Weights of a small GPT-style language model, trained from scratch on English Wikipedia.
Size: width 256, vocabulary 2048.
Architecture: tied embeddings, attention and MLP in parallel.
Each number is 128 + 24 x the weight over its row's rms, rounded and kept within 0 to 255. Layers, rows and columns count from 0. Numbers have three digits each. The size before them is the row's rms in percent of the matrix's.

# layer 5 attention output (transposed), 256x256, rms 0.0411, rows 222-255, columns 128-255
088:106117087139113095137147142148131148094115112118126121149121119156120108121106121126144118091123131120122097134115157120095117140097094158094107093113165121094136119114164113154157141109124137159134126096146120084114111107107119142141126135088116082121126135122159120158096129118164099089163130136103176135187148119092149118153166134115146150179130153111094149108107098154141133121127
130:154106144135132123139114139123100132142161098145117105116152113122124135135159130141148119130127144163146143116131134078141179114119163147103153155141136140057142135154101125161191119126137146148175139108132089102105129114123125141126102120127162092138120117148137126106097188117103121126146152133085149093105098149082136114146119124134153105127135175086130140091097133130081118105128
098:112157147091146159131160123119130143112117146059141143105145126103131120136154105130155116111108129162120118135148123078144117115124111144144122117118112128110161144128150119149164128124110145119157148179138141166162146095122130089128145148136201127106103159116125115096112086128145061153121116143110173118114135109102143151128151156171163107136125210091112149106124133155130139160134
106:120149132127127188088133148112138131111102144127173147124131125113129152113138153129113117145149162149137141144132127120110125128116129137125119143142115117135128106118133152113131108131105125124185120143124144151112115141136075096133122136135243148138130123139131130094109068112117129134115091121110161139122115134134111132144125103133123147155127116113138143114169173124152111117140
100:162099163142098105149119135135111136103129117148114121143122122136141146155106142155143121147136140154125128131112144117111168119091133143124147179145179111085099095123111110117128139139135143140155137138149094086100099139116177133151088109140130132159146146138129144142072174128144154102122130151103152108125141127121148117143113120136081141125119146136123138131087114131134175084117
110:128115126117128114138112119129126135126144121130101126146114117139122125128126122117087143117125117138111131136125137128123132120114123129105126132131134130144137141125125123120116133126141112135108123119132128132130117137123255147124127152133088155113120158113125143125116121138134163166125132160118136126135140127132095127135131120169126129127110118123115136131108110122119141131129
088:128148128101137116125126101104142131167142123131134153135109148164162116081137097139091148115108113092107121122126146140155154107152094131111146065128122130127109156126146147129164112109140127123150112094138121130130128131133163158127122137125026163138126143117153115163129136114101171118115141195142142149151092145154110101166114102130129099149113170139101169125101075111128098117139
100:158137111141127114127112075132097058126170095152140149154112120139133142167123145201141142129144100113112101067121135133119156143127141111169159151123163124140153067159112147121086127110149120151106159097134149130098107190112144157164124125144124138107127109121110115145103140144143124079120095130148117198113096160109159122149129158122090136134121104121152096114133093114134122166142
081:131105130134121108116135125166138146125116125159098113154125132145113116154128170114156119139161104121153111139115137102091143113109146139124136128142177103134134114124115116145144128120154111162090126097120137098122138110135079183120143053131089092131122093135120116137109171150092141087141142110127157145128100149168150153100160147139148143137130066153134086166128098097102129126138
111:152168095131120122127147124097150117106116145136114131165096141163120132124075187117145102100130130158136083157125124152121136138145121079098147107144157148138138127135152134098047098084130098082122102073090159151116109103148124092113135144130142135127131109150112139119128080164131118134108083132115128159137095172137158128127139160118124149082115133137099157126119126136121130115132
093:156158127128137157123152167109142134117093141123154115094144139122121145121138129123136145105100129123149128144105157143138140147120173135099120115142125145118090145135147115094137115123118108112167119155145113126170117081116106073105112115131199084137122145135173170138144087125143134138145097107112134077101122090148133163139083120108182147144119143135113126124096158116156111098150
085:116134137130142173125159140132132122120102141120182137120121152135140113119119126140166113124116142123135112140122141137131128130132108097145131111142132102126086128128154127112133099118111169103172127144146125140126126147123000078122123121118222151167132131142118124119109083092127116108100118153116119148113103125139144132143114152113108136117136149125135147148139163139157126144138
111:098105115157147111124172144158130133104118137157139125173156080121120141113113121141168149157127115119126093119120161122132204125127086148122116134124166123145109104100113118134153134140113124149149102107118119096127124129174127118155122097111095146118129104136123111139095128133127131126082136142158143118129127122146150149128143107125127115145116104107143106136117127104112140111106
096:126123135114147132148110137122113141139112133105133146107114137118139126104126104135108133123116143126103154119141124117134137132129098123113144122133118124129117172131141123126169131136129148105139135144133110147129121143128249131136130158158086162127138188118141133126133110097139152176144127163130122136113143133106109125131098145167145116123108163101099147105098102145142109149155
109:116106109132117055107162129171114164143133114139120100143115158152127124108136143127090122140115096140116149159122140119129159122133141153151083138114110148119132159133127133143132137130117121143127128114109073074120135119133153170107136107121093122119138115097135129127115170118120168125112151175096155115126150135153088144114119118166122087091119121143141109151117107135120166125111
117:123113142152144120144119166055136163108152128146072118132131173107118135137096130137120095139156184145128120165093129096121159090098146154112120163176138142125169089130109122128140109108122126136144127107113115120113146122149134072148121109151141105148135124128144132098109120132109131128123121130112149103134108149126177092094128142178123152096121075154169111173097147118120136106099
089:129138152167134162128121115127135100085152139108161145108144128108161142145117153118120133154137154116121130121143140147105119142081124145153154128098134120135112099099124132143092126139097141123150119167163129126100106153141151129131110156086196137146130154107095125064088085109158098145110107150143141152129122113131151077116170150147092178160125131125115123130156135115160133130127
104:148107156109125080130152085140116124108153143101115098114120135108156121137174114129137147151105098110116105129134146109120105118128115157154138086114133117089122127093130104159115132138134130120104145151166154087118129135120168175129155067128030122122152142110122114167129172126151149090142148121132134141122125129148123128102121156145141135134124168130105120157111078132134125145151
091:113113123142138095138132132152134108140118134109163132107140137166136132116131165122092131133121135141169122118121140115108141150111100160144090135131155141110131170156123106157148134124144185115120111130145116122142116135133181187110106098127078123170119133121135115133071172129127181134155118164106162142142164104161130133105117146133150133170115129154117127124100075141146096145196
116:118095146114099155149126117144088142132141126169112138169129091140155145129134108134133114149176124127141134121129093147118180107118107101091169107154145102137162153101124108112146106092158118122146085078134133075073139115122128144123135114173060128124147102123100127144109162172123143112123143122138144157126120155130130100151105131127141120177134128104106122168099119126087112163111
105:139123136156152171126121176130152136083107112146129106148110089147147114108130189123134133093117118144134128152127116108149144123102134115138177130182135103122097125123129123134124131125133126117122172164126116158106102116131120052121105128125181087091157144123155150138167105126147152136097130120074112097073136151126151112135131144143141176082132161098112129137127130138128156139119
094:107137117124111123135106121148143123153119136122136147135109126163135099100114153137082092126142108120149115151114064160111101114137104106103153056111124111152142171167159155138133109121162141117071104086110152180160138103126143178120149123126046101131098131142128143129150149142117161159134137172168108137133144149115102109133116144119139122129133142166125126093131076120127122165166
098:152141123126131176123109125095126094131126104133166144112184104127122157131137118129120139108141152148129140125128097137153146135173122140119105168139117142154162090142116161133146134145107132097128140160127140117154114141140180087117103157124182132128108123138147153119123095123123136162133106141115113128160118123105159134123110108134145113121129115119139131075121149091125137103127
106:173135132137097123149099106109122121145113144166154113168144130149106148162137156130146097126143126173125130189091095122169156107154102167144094179151101130126137103118120184091098146159089116096115127157131149143105143117140110054149111114139160147135114140123095138133140125159150102149065107099156103141124124168110142120136140114133118101071100131131098137126152133112115140149112
085:164170107149127171141138131108132106137147131166136150114130126117109113106149113105137124068139094109129130098121123140136138115124127116111150105136117155164142152148134156139147132079163094116134118089115133185182155121105139136123146160112145133126098119164111165086140103132119126137158128169116124132115097139161141123151110125122127122161108115143118096133122073121112137149146
085:143112133161161119120132122140093102107124171137158112117090122096130127130143142115116121145119108129123170114146101102138150143116135132153204096121143111088116164117178113151145117111122136114139144149139108111099117122131073118106100105164153130110128140139098143141153118115126143135157088140062124146091138138114135124119070174135151125084118165071101114119174133132135118170134
106:175111117179110081138111115126123082123159132175109136127117125170137125113079161156114113148142103153111114132146151117154122143145128117123153176107145178039084093139143138120087154102111096096123163096104080132111132109132135166144099130109098132138130132130105109110113162144112145145100103094103126168109155111119168088125137150104101108154143101125108106085142096110136187118105
089:070177097105149125138151137078115135149141115084092137146137140123120139114108101109116126105113145162138130144159148115107145147134137134145070132129077162132153145125135151107124135108135111132127128092088106118099119111143145145085150147133100145129110125075130159115104162136090070142125131165119170137205125148156106149131178118136156102098115105148109160163135119140122117086096
086:135158139146127149112123151130156105136119123125128127141120101137102108113081149098140083138163156181136138137197158173160117146104147116129168111132105129134063141120162123107104133138133089107125139138102115135148111137144074142119122150137203183114160108138089158108128088159129097113098122133116124146135158135136129133129118105105113148105087094113114141147180180131126165111083
103:121119124115150076126151137116145134086126179109095143151087160157141127131116144136124138124100100114084110118123176081129127106087116145135119130092131171118100165118141074112122128129118100121122142146138116155118109128141148170158145093146101134172122157098145121105091149143094127092141104102106156193124122168165173109106177176139154148129092118158097134138129093111144115124134
110:136167132068157129114191094134119132129127125105131119111112104133166166098122149110131109112098111179080131119121137145128148130164122113132156110132108152081136141118108122130119128105150132080143117132127166116151157123161110141124135138135092197118120148128148144089077164119148116083121165161094136141157132118136103156148099121129140113133136178113092135126126126172163125115129
110:158110157149171078130125123135132109124155159137134135095092144141131105148124157089089162141134114145159139119148108114108121142119175124139150147130167099088112094149144119193106141143126088112127163101103166140124109097107152176128101124134166098107094152146124103105116147137103175144175132091119137121111141112142113114109100123144151137135172113112132062122193134105138132154172
097:140134139073153104116132109085106107126141149146076114156082135068119143126117131109076114094147091147125109158139101129085136136143125110157137172151135119145159111130163147103102124155104092132124133090125156137117140099138159148108130119167126144110057108104114159122139154152106101122128125127126127106156146161111112129137106113147138125069099148153110125159160150110125127140103
098:103173138084155179085169114123116149103127148096131146140093098107137155131149132117110142107103077105096110120126146135119137116112125105108145095136125126144124132107142120109148114126120129128162110145144148147119128129115142088121106148137164146121114121127161122098123083132122093143108142133119162132117074146140108150167131117128169174130102175086081147148160143148157093150127
# layer 5 attention value, 256x256, rms 0.0421, rows 223-255, columns 128-255
118:091114136127120136118106146123076113087126156105123183096106095106100092144081141133097157137154118066129094134130129118123103127134147126115119087102127109212131095147176154139028128140120149104106105138085167129159116167116110133108158136105111150122132130113118166116156124069153129123128117131140128177125130125124134128103120133139113131121126090142118140112120140142114146146144
096:185122133127139107120121098140101136132128136136154146149140124142137149121072118127118115128144166109107109151142109163177137089152118125145165121179152144190079104163108140134087101135105110139099093095083114105140098106124118115102065124122131135106143118175143160117161148121149142135118144142129089165148116108137115116144085070120116138129142028120108152123145120139083121120126
104:116095175124141091170129133132116162139167134149096144137118134152128095151114117142136137130089126114106085122082117118147149134139122131116136111112160114122127160147056156132097150119140128176126159119133112111135170123165142152107115123105104100127136119094125094124134156138121115124110157116101075133138180161161125086125145169142141110078115163143115113132097138176106106118129
096:102115136135095140115127158101115121105119123105108177097108155108094107117120106128090139104097084106088154145139123093109126132159147102129112121086110118176179154124132140122124104154130123113104103135137134180169150130179119189098159136076128166140146115111113135126180108143102124131168130145129159138094118137146114102125122147134131119081136117137120102114124150122131120158122
099:135132123115112156102146132131092086134092134111154129094169171116134164146113123153163094146145108119125111150114098140149166121137109113148142137126070153083127101132095103107139111144125129118138124130098144104141195108122079118148127120128153083148167084141145102164103139120120115106125130104127145130111095104139197139118135144084115127151137131159161143132178147137107130122106
091:123123160146129118112158122130083150146082128149114111131119138110112123136122136099114121143149118126125064135120126155106134122117126140102126124138127106152111122122120133090102142208177124167162171158130128115115198128172125123122096101148126117124119112101126138139191135087143122126144119093102109123125184085149131156135132152155149148121117106117120119126162127142133197132120
103:091117159110155136137125194100170184134115149146095140136140148116108132148114098088113139125154126171126125222141148075151104118114115128114092120124115170099149174153191155127107120120098120139116103145135114138128140094112142141158140119115114137162150149145120112106109148119096143135110146124119150147109174080116110077135120132150153115128123125115133125128140124147135139114128
082:123125104144143131165130143084103081116161157141109144070155112103102168120143090131100111110098130138091144152152121143106084111092126121107121136134102141121143154123121157137108129144096149116149106120127128148143131166140133112115138135103128139153154150109138172113128135133145119143056148092127075099103151124128131138126123167124137082141150139143126099113096137132105161126096
112:089138109141123124178121101122138204136120151157123094103130141145139143112137137112098099129121100149111127114166117105124125130127121128127122125146111119122122120141108121123167202163176143156138134162195115119154191179161151133134131120126127121157117114129127149140155132051121124121119130122139089121112155141131099113172139175126126121152110168129151100126102123159114126161124
094:107143093176118144081147092118122103126168100140100125176141117123151131104149165108111136134106137128116132096185114169094134133132130117122107148121133068184124125169155126145134153133165164116111124181106136124103120164143140129129194113135121154108080116122116103128128115125138118122189116131167153141173088147084133147094148125134112127079148148126149086134113115137140151104115
086:121134138169114118145133131127125206130138128159106142128105113147154128102117136129104133110092118138111103129141113103122155105148177152124119141120158101174163138085097152107132194162163119169113132160136146140134128124176133153149143125130113127112118128107092125114173142148106126099162123120109106133141217151116120149167125153113160122139145137117118074107112127116142123125092
112:114119164139146152167113119120144110086122144090138137073077148106080142096140148128105131107153130114118160140136086134097094100097149123112172190130107125113146136152141129126104175125121162143138159149134147120136136106131134142127132124106130129127147137151123136110119115103122124128134155108142092171160132114078114088120133146128163149167140149141129097123128132114136116135099
086:141135141155124084111162116120118138142109119137153127153167137160166128168095185131129127135126110112170078139141134157165160122155150133127104094098151138186110064129118142124071125136137092154112122118103149133113124075139101126128090124137154124101106087127126092138151127117118136121154108136126150138136122102175138123151103081115115133134129091129149153139198122120145148118134
105:117146156124129166113118141154109094104126136128134184093081071132136165142097114203137140101119139137108127129129108111132076112127150110128186142154120123171131151078104078091134141108101120106129132128148129140153151071128122120134138141142131151104149132160109163133141125134109116135115113093140106135145125100148140164105120160108099158134146140122096110142156136084102130133152
104:101109145119097149147114148110112101099132128124130128098120122107106126139149092121141138145118078154124159104138115098098076180133107100137131103085092086082140138131108132126140128154110144097155074117152136147139123160152148151113184133118147141202151140092127115136103123091099128132095118122114113168109156132184123120107127149096125151128132161142100103100153164140135125145160
091:136127132119147127120125150093133156150096099130129111155128127180111113164141069134126120085106128156129125162080096099151157111118085129142142162159116150103126152109097157112135135126130140131114141110090112115114141094109114137125126121127132164101162137101183142134157140164102124114109118113098123153133166148149142200115101110100152119083119085138107152149141128131085096138127
112:163155090110165157085116164117152125125124139132141127101128130143126135096112107148133144073136137129138137146134136112164129080125136143138119170129150162180112149145096150108133118121106126120135110118112107143107120097064116109137088130145160148125136129135097161112136126193087141145116116138127109139118122098114134151135122081127152120166133039119105148121151128129105185131130
094:138165152167155150151117136113108167104138110134116154145130118107127149130109108142123129103109139135128105145133094106130127122122100118124141161148117115200111109128124200118095204131103111140123146121107119133127145106138109099092104142124137173087141119117111147123164140150140124141117116139141132164128132078136149151112080092131113133094140085127126115130161112127071172101071
114:160135131140137104135133129090135131157113150127151103107140134093102112115141144124093108142127081119152108152100148126150124135144136121109113127077136147062148092141151156141110139183128154134128113123142161136142148162148132116174107123092118133192103123149170120112149121099150125144114115140123116140103128111133139117129166161121151115109147099139147143124128137125189158081146
106:076141128156113128144120093095100129112124111124114152128115157150123176117103123121121132077109112115140147091176108106101140174135145117120088127091159132186151129124121110122112111131131143142146067101158143101118101187105126180156128116155129138118088124143086153120128138121122131138178098117130135151124129152103120132142120140094112104138142148160142082141122144142127096144121
095:138138130138117107129144101088133157140127126136139107128140140139163133200128137117140084152073121142136093119149146090157140123132104128114122119164110144143091078120091125144117098142117107131137149127125108105130147168146130066129129110147148154180111134098138141116122132104158139127125112112116147112132153116165122131141090133127123102085151102114151123156127113148135123115098
102:100095180108129095149123144151127099108125133112115100185149168136100094146144132137127121142127156116152112132142157093118131109121103116117120113115128100102109126151134135158139112104134133161119154126101133170135108078134114151077116130093116133133151121154157131121096131107143100125095144115160176128138123140140135131112133129150137153145125118121159137198132118177113074159169
105:081085167105119137151106152151114143131161107127126104159101149124135124081158132145110128096173133142127172114137180087113116137128139096132174097084146086103133120121134083146162115104146151157148124122157140131122084101164134171098123130108120135161148127180158143132115119107095128123101111120118161106117114166162125088107131154152100159135135128116134115145091140187133101156153
089:102135146124137102120142106116076137134113116181129139149132108138137154162117133104131122153135128137070105161161149201145136135119101153122092084147130111131133133150127151117115104170182148113134170141161133069109160145103137102150136117136122126114124110141185130139115133058147119113096119103111103106139114148113133117126157146105167117108144093090129117117142106109140134084103
089:121186072129128121098145175127152160149138093126133149136123090161127124095100146135147107084117124098140089142155154138139128131131160124135105143141215155210152152137101154130080112118098087138136130113123128153128106131121120129173091127130117149110127122120144128123150139112097137130111097123141121191145159117105115151138158094128123134109147100144125149162092121089120141107139
107:097157147112135122112120158138123164153147108127129151187090108137106126142124091105133166088205114109124137158122104096107120146122153120113145119173146080145157143086162128140107109131137163114126110147166137099126133187151130158120154120097111121128145104114142116133142126117139121121127139113111133126121139138066122125140122148141123146097124176132158126140103132142127043166130
093:172101172115107151170109109172122115158127120139164114123119130137129132123126105124121107157120125107099107131098104167156121145109098115151180139134142127089084122140128097110131184134129088117141118079112148121130162111109132112166102135145124108084152144167147110129110143110168120127118160123127105099120110096176160134126109158123100162153105170107102178161145135107096131139129
095:138135069123104118149120150114155158166105128117141125148109149177156105087129133166156091084133124078073147139120115125129171154146121113139103126139142140125136113081091133136141148095161136174127119103149136135111146108109133138117134126111106086133111141094186108143121142102140129131138149108102092081125156183106127167128142123133122146133113204108127142138136150133137091133129
108:111165131150162161111145127134111144131125072168136131099167152081121169148129101109136139085154121139123129128097119139103126161118134122141148132151147085137132141122081169123099148132151141120161097144154134111116158156127125112116118127131123134084166122153097103128171145166148146142132141130106060107145137096146130126124093116117124119125136115130120142123137129153063163149127
107:178118146108117126077120141143071150136093147140146138111109115144113147120080089143110110126136164105147073144119110116154152097146127129128125176157155095201093122125109146107123076153102110174131140106153076146141168092125113121102103141087122117118132114082115124120138117096112138138134128147141134121114166089100123109132114105147117152131127107105128142121136112100102157137145
109:110146092143117161125130151114116156066145103133103150161123106126113133175133116127167117119102109131100083156112162113133140117120119137126125132177113115187183177122124187119102143120121142128110143139128108130117104192101120120119124128148128123130135125094106149139079142148129131134068137136130121185133180120068117107119137104120155093109130089145151107111079106126151117071108
096:176117127112079156173107136174149165113122121117135151132110144120129121125136098134144076180105120158111133117075149103189115134125119135143133126102146124126140165170061093099186051126136110157142118119133140173147141130108144111157134125132124120124148110148125090121052132144106122125108160137109099144139151115178126107124160159143102115120101133105137155134136124081170103073149
097:177149107134106135159128115141126115159103162129118135104121136120118137067071108111127097129109143088136109143108123180129157114136156159124152172121193134144090138176089114110136129147149123149118170130117114106127182152110118122134130125145118134073121123098106131151140131137136125128178110137139062131141145117124126096138146129141096080132136100129105153095096124122117173098133
# layer 5 MLP up, 1024x256, rms 0.0674, rows 0-20, columns 128-255
099:164133133157096131125092161087131139121094124095169129126156147129156154150149087122130122151099134114134151148112145132179143088089115178145138140137143166161160119131094126134124125165124120159138127142128102094137137092113115125145099128111134138101100138172180129149107135126105168108108120118162131140114125124155181134132101148138137133111103157110154139139133111100107097104134
096:135145203141108123155119174069121124114104098116106136141152122087187108116133123123127094163119118118145093140100113148114156084094117147143093136132149090164131119111121138129101106152126124146154137151103096138152145103102118142142140103150124120122103124149095136139129154126074124114171139113118186149157124147139173131130135142136138155140104148121146159141120114124122131145138
098:123135163139152127091136090139144116102118133125143137147121094117147114120131132130130130156141097189131125110115126158111131143091111137153117068150122081144110134129182119106086115098085178071143145129144148142108131162079126092136138118107102119172108126102163115135109122110131114137079141157066134127146120133116121180129138074133154167125098136121113119080133132098118122101128
089:080070082093128128113126131103105120107144139180109147136124114135145099117143145110137150115138136167129107139126139111178171088106082129118134124166098155151157160108163114163166118085101150104096142098141152187158195143140130141089130126135124118086122139146064134118110134089121136140098142135103127117128159142095152168125110109144126109137108106116113147138094126095108174170118
121:149120124134087135164111158138112136142064095105151153123198081136176175121083142128138129097116117115094149138115122129127084115108156172131116134140117127121117113089099167163155106096163094147132127138118080112112129119122121127106106116120130120147168125141149147139135115149167145117102125108118101109147117136147148187074125117128144111079115142155125158123109102148124143123111
093:131121134145140145138117141101142174124046084122115120140149135147145131095112113137163119096070126149081120151073124084119121092069110125133134153136141128079100117113108180155193142094125116126127128139076060139131154100120113160100104133154112137138193148174140140141127139118125120128101112083135119121123126136126170149127152098124111147116120119175129151146109137134153073159142
108:066092155151133142108142096141142063131113117187129151131081114108130114201158128154108150142165117143101164129104132143104144103130104167123168123143126100140131130156135147117107083138150169102136168155104164132118160105187109120122139121098130153067079160136094105138127152079104139129128140145140150107114105141154158124115125122111146130172111142122129092111146105163143163104102
098:157094145141138127125146129105110133050128142125098110106157183122139164113118141132122092143125131126153154154127106150112105134129141171145182181135133123114129134150114125100149125118140183136143105128095094122155129159102120118080167100126096121103085131138133145136122169096125138134092158131094132165153117110134121136141121140113140102185130097151095122125119121196139127122103
102:146145110136132122117143104151120155116109138142184133104127126095114163099153147109139118183165119099143098146147133091101131140137075155165102141146111133135170115107133129120133142190109127134100123140141141113175134151125130130136125111089114121094095134102159132136115129167154131126109131162126164137104187106138117130115155156152156142138109120091128096096126117147136120115086
114:145109090112100130132143134140142154158162099120148113140081147134131133135117104130142107126097119160066100146108122118189159139090135130137136145126146156116111165119056173132133096112159083157109163132142116129131129148106131143149131126144134137108161150115134137133111160103126131125123144137096081131123134146119130107202117074120119097151112128164143159107116107159122089145109
110:088148124134133135127144135119143173137129140167151110138154121152140159119132106128123125135086143118112127153145124141137135148114142103146179137163124118142156125170114124155154143115149105109112145114152121138166133134119133116110140108128116135092109123140155117169127158135099172126086149128130150132140134110122154096153135091074153084105120125100132150167106110160100060112135
117:138141148141129113150142121160127110110111093149095091152150142097136146128133096135118125163145112079106136100139123089146127122127101152145137173164107112180173118168121110131159122152158079118147150178105100107150162127171112111125119098105122145065140102131122150195151143114141136099161123139150143165151176112125161110118112150129114112139113099131132144122118094113126148136156
122:157111119143098143132133165114131114109128098115196138075164178175128095139158114155124103157146116131125119144119138137172133102134130182140155127162140136191135105150081118095117106132092117130116137149150100112115115082135117114075129106093108125124128123148175083171127141141128165121140139093110114145151138138112172166160101131137140121104117135126151153094096128085136149121123
067:091116113144087114151109100135133107098164097105125097096103112158146131118100122124116142148152093126174119154075131182150148145097137159144138100156137172115166110132110108107122161106101148125090131111140075103127096117113142171162138095122102122128125119138116145158119144128140137115133144137116141069161135054088145137121107115113107132105092132143147136129136120100151132157140
111:153129099140117084147134102148114098128119155121112135134130151123145125100140176117121133148155136081129122138160137119139126072144102152162117156163081158139162090105125130164098101144118122152100142156103097096137148177126120121142117134057144137137108117065146148120130132112153135125150095177139098141149188144118145139104138119141109090093111044126137115096116129137130139139100
113:123139114143103133179144129104149173156163103115126088158142165105138134090138105133131130135109105085105157147160136113169136111127138115138162147101151132171149141139093113119138112128123073142109097115147129107115157145144128130141129106149117121060156116130120154157107129128145135094139119116129157060107178137108120109134139148125131104142088156135154149146135120090171128181148
116:115110145121140148140149116135092117109129155136116113099181112127107182120132199140097128139110117148142142110090114124126103109146087124145110115137111113146203150088137111102099133138119134110100135134152158169172153147132140110145152114116117116132109121113083127131070112150119115120107119134112181118124166134138103129118163150127145122157119094107121076055129108092145165151092
084:109152108177143119083132133113109143117030103115126085114132105132110127137099185088158170118117115108089083142117113162114156132120118142130094113154120121123151123126151123142119169153146155123134154171091144174164142137126114123128156107182102115123155140068147131150138120092127127134108117122149128168141154124119115148159139122122166168095128069125126102075117111129132127136118
112:120108138146154101092126124156113111086124105133167143135176196097166120169114114095138113126136114154111074123136119110126111112125121106142169132175075152143118143124106146163099121120133135110110086118129131110143164108175127136132110133130133138119080131119117107127123122101194136136120145130112145092134155069092136139099110106139102130150134124119122140139148126116124179149128
087:134108128086113164142126105099110155089139140171125158127110117100126125149149112117149132129137170133153108119125135117129198141100119125149143082162140101152185092098121111166084130137122124136094064111151140153129118140134133174189083126121110111116132136125083116136151117099128129105126088145136159163133150123144153104127135146142093122128113146110139147136106143143134106143124
135:102103138131090127145147106138140124101143125138142205067121170135144125126124132134123092160130108131106111127136128133110138110096100145181155136122106134166177131070100131158101142099124158099103132111178124168130126128119113170143090114066102100094119130141089129165125158121162151095148188112126115117170147122120141089136125135126137114155115129123139125141114091127107172131091
# layer 5 MLP down (transposed), 1024x256, rms 0.051, rows 0-20, columns 128-255
082:115150093119108122120164093166148129117098115111145138091101108083140101170064145091110147111123126133084157118163123121103129152166133129157112090107114132159159151099139134135126139136147146128150145063114100127126118123109125088132119151125191115109146128157119127106109100116108118108135117083149133119048088137131116092124126141117150119148168132058143147181149147160122129132125
099:130104103142174130136126142195102124130120091106116092155103065107082165095141128111149135126139147143149154144121095130080099120145126144152104126100114117135105131131114114149121141110141118153102140081149164165124115165153140135103137156192135132165147143091084120089150126165119095149123111132099141133127132122107108173120124121111132105133154187076130140184188134122123130131111
080:110081135145176078130123143123123115120131119137131144097147122128127156145149143110087174095121147130134113121137118126128136175162072119140138181155141108088113104131118104193138140105109160124166120123119130137163160137138135149122130151150166158102105130103104091124111098139125123153161082070131079143102048090151080101142117166136136139116169085119099115143135232180133154137133
083:105116142143123134128131145151099104131127155127119130135120113118159114124151129123119229130128118145109104127138101173125145132121125115074132100109122134120095111081121147096102138138149180146157138131145126154136120128124163159103101157113159111111127113102124121063111142146139075149118120131126149127156116133108145141134121167093162145157173124116111119106123180119117133103099
128:126130137145124099106126104102146114125134114123132101150118151076159121143166089106113121165149100111148139134136178182110131154115106120158156112129155128137092089126128172115138162208078119124176137140115152130135114144154132128175155120126174122072115153105152151138075147128120175105141115137158139161140108111057120118134138176114104109141137121118154151087145137104105143140105
092:114155154110119126143109113092153103112121122113123176116116079124142100139107096149122122090117122126136122127093129132115159118178144169121117147110128139163126123154138117153115159139119181116091103151116165157136116126131143131110127117145161136135132154137170133097126083133108120175095140123126099129155148140167152161078126155099139148110227111115132123085157166139125120100135
101:128123095132147122145118133119141107091189135120147128140107077075165132106096117122139190084089130099127135156164127099128132139155142106130155149150117125130099114109123120137113156132103099076108255140118125155151109174124129115130123064134108137131114130088147122133129124123085107130170143162123124152127159109101111091134128167093103131133128115130133128095111127085124108154156
094:160134144104137139172081170156133112107093074176127124142174125122141117121115074119130110127141146145128133102120131115121182177093127106115121113169110152098121145112105116157110132083161151122110162130094126114110146097130137122113119150136160103175127144142110103144102127107126135126174072150139133086157119105151155137119119107114117183129164143075086108160180181155154121145165
106:122145138150095122155107116102148127166150151113148111105130164146129156126104106164100147104148157080120131159093150125127158051102143136140109147101140145146153147125117109103119143122107136117143160124139113167123142181136094070120106071066098113139148106146122123110168125109166153137130149133143100134142140106168134145194160141158118118126095112109136146109150103105122141118101
106:094150120104151118125107110147150114139153099125147170176107128122106113084104158144124127132103158138132122102105109090149133153121105096097139090147122133173114144134102119124111138164181120137156183141122104122125146139114123074152137129171076124158109151103146130133156106131156115081137158158143125156120142111094111132097080115103113115104126163108112085131177079106112120121157
102:137113143099092126117111120149109144120090106088125153170100175151140133117139115108135197151143164122142122124121160118149145111152132125061162140091089151147088160116127151163081177093102150132126151128101124101098109171143131135152154124085138144125135108158130099133137118122114114160168119130175150102113101141088133115120088113135175129070170126151151188091124151128103168124124
106:155113149084167079126115116102091052139137103150096116117169140104127146172131162126130139117110126111124140118151130108120132130135133148129126138169125105101112096140124125165143125159133160166160141124132150149140093144111118101128110149117109138093175128100119155115123101160143121116124149126117135149135071140183140121083148117123127144144150109108101101109113168119085138113146
129:124179109105159115112164107116142115142141132177108134107138125114122143155181074108111110119093125141108143183141169114127108148097132144161142106135081141100118085139164152147119120114169119145107124070132101141105148144148146143144091124142156184141131167144147126140140119085157114073094131122175120143123153095117118135129150113137124130144112072121142081156161122142145097120123
066:134118118137115091140084101112125123116132108119103096108105143139134113155135146135139082134115143133137112117108140136109112118110128106076112152112139128135124128134140156113110126145113123156146120121151149141138118132134173121141134168117168138105118093135125106087159111122155092140116108130158125129135109157115152146126105136145160153119153139129110113117145221110139136141134
116:103108129190124157071117122128106135095125106111130112119100122115124097110112063137151093159173139173125152174133105102122167082098063174139114153151091163128120126141121104107097104081102134126123105135133095124140147118182127133110106128125138130098115141132125121132128096121169112119172127130161108166155150134115117117123126152113161142157121130158183146163160151145162129135144
106:184130118137141081145110169111121122112112145086142120113106169094157114133111133101157129163180146094158117091090140151113101147161109103164113131187108135105160178102144109124094126112111144081124074100097134099099105106131125126129144155107097154127153137150131142126130162133137150099126079143107127165113084143149133130128106167160116155129163102116116085147139165170111112158132
115:108151135120120146134134126114114149162128128154120115143127156132115165125160175143076155117118124123099128131116152123145137126146165126150156153111144107120087119098094124135164127125145151101150114098141100121176163122106124107150127125120127172111171133163067162080127129137123101128125123084152096128157121153117138133106070106093150125143172153127134078127119122090132087151125
078:107116122110103117131125088149134137107161107153115146107099144112109126104113086115116197130093139141127135177130150116139136113125132139116104111074093162133089130121133147138140153145155136081134139114143112124110136102120119131144126196136161128104124109133127108075151090148106099144110104132130147141120149103093139109162172107166114102106163116136129157119108167122126138129149
105:138106094096152132120134147163145159143161149151145180148186133172144125132153096116140118136142119141122108112121155116136104102139141096108108115122107138124134128109169112140104071131105150125156069081135135144134121122135133116124123186161127096133091134119139106118132100118089143124097156099134127143114131112146124179111130099099118117163119124133059090121138126152134111130147
096:104126110120133104093127146132148136106151139096172078126140168201127147133141157140086153101146089150127117171120082140157104110144120171137066124132120155124117176111143124096129161118114159142132109130140120109146138138143121111105094102098159124132103109138145132135080116142112136127119122130074128133130108118100082152141119097100168130112106130095114125169128113099145120112110
148:138138177133077092092163122127129111119115166113174137112125099119122158153130112120107147151168127118137096183115114154176103133140127128096119146152143120107160136105156123114083115128103136084136186139125138108121152117097127086163118187123155124109155147126092135153122152098136160125103123113118142111123127124114095125145123136124102150142141102099098085098097157151132129149127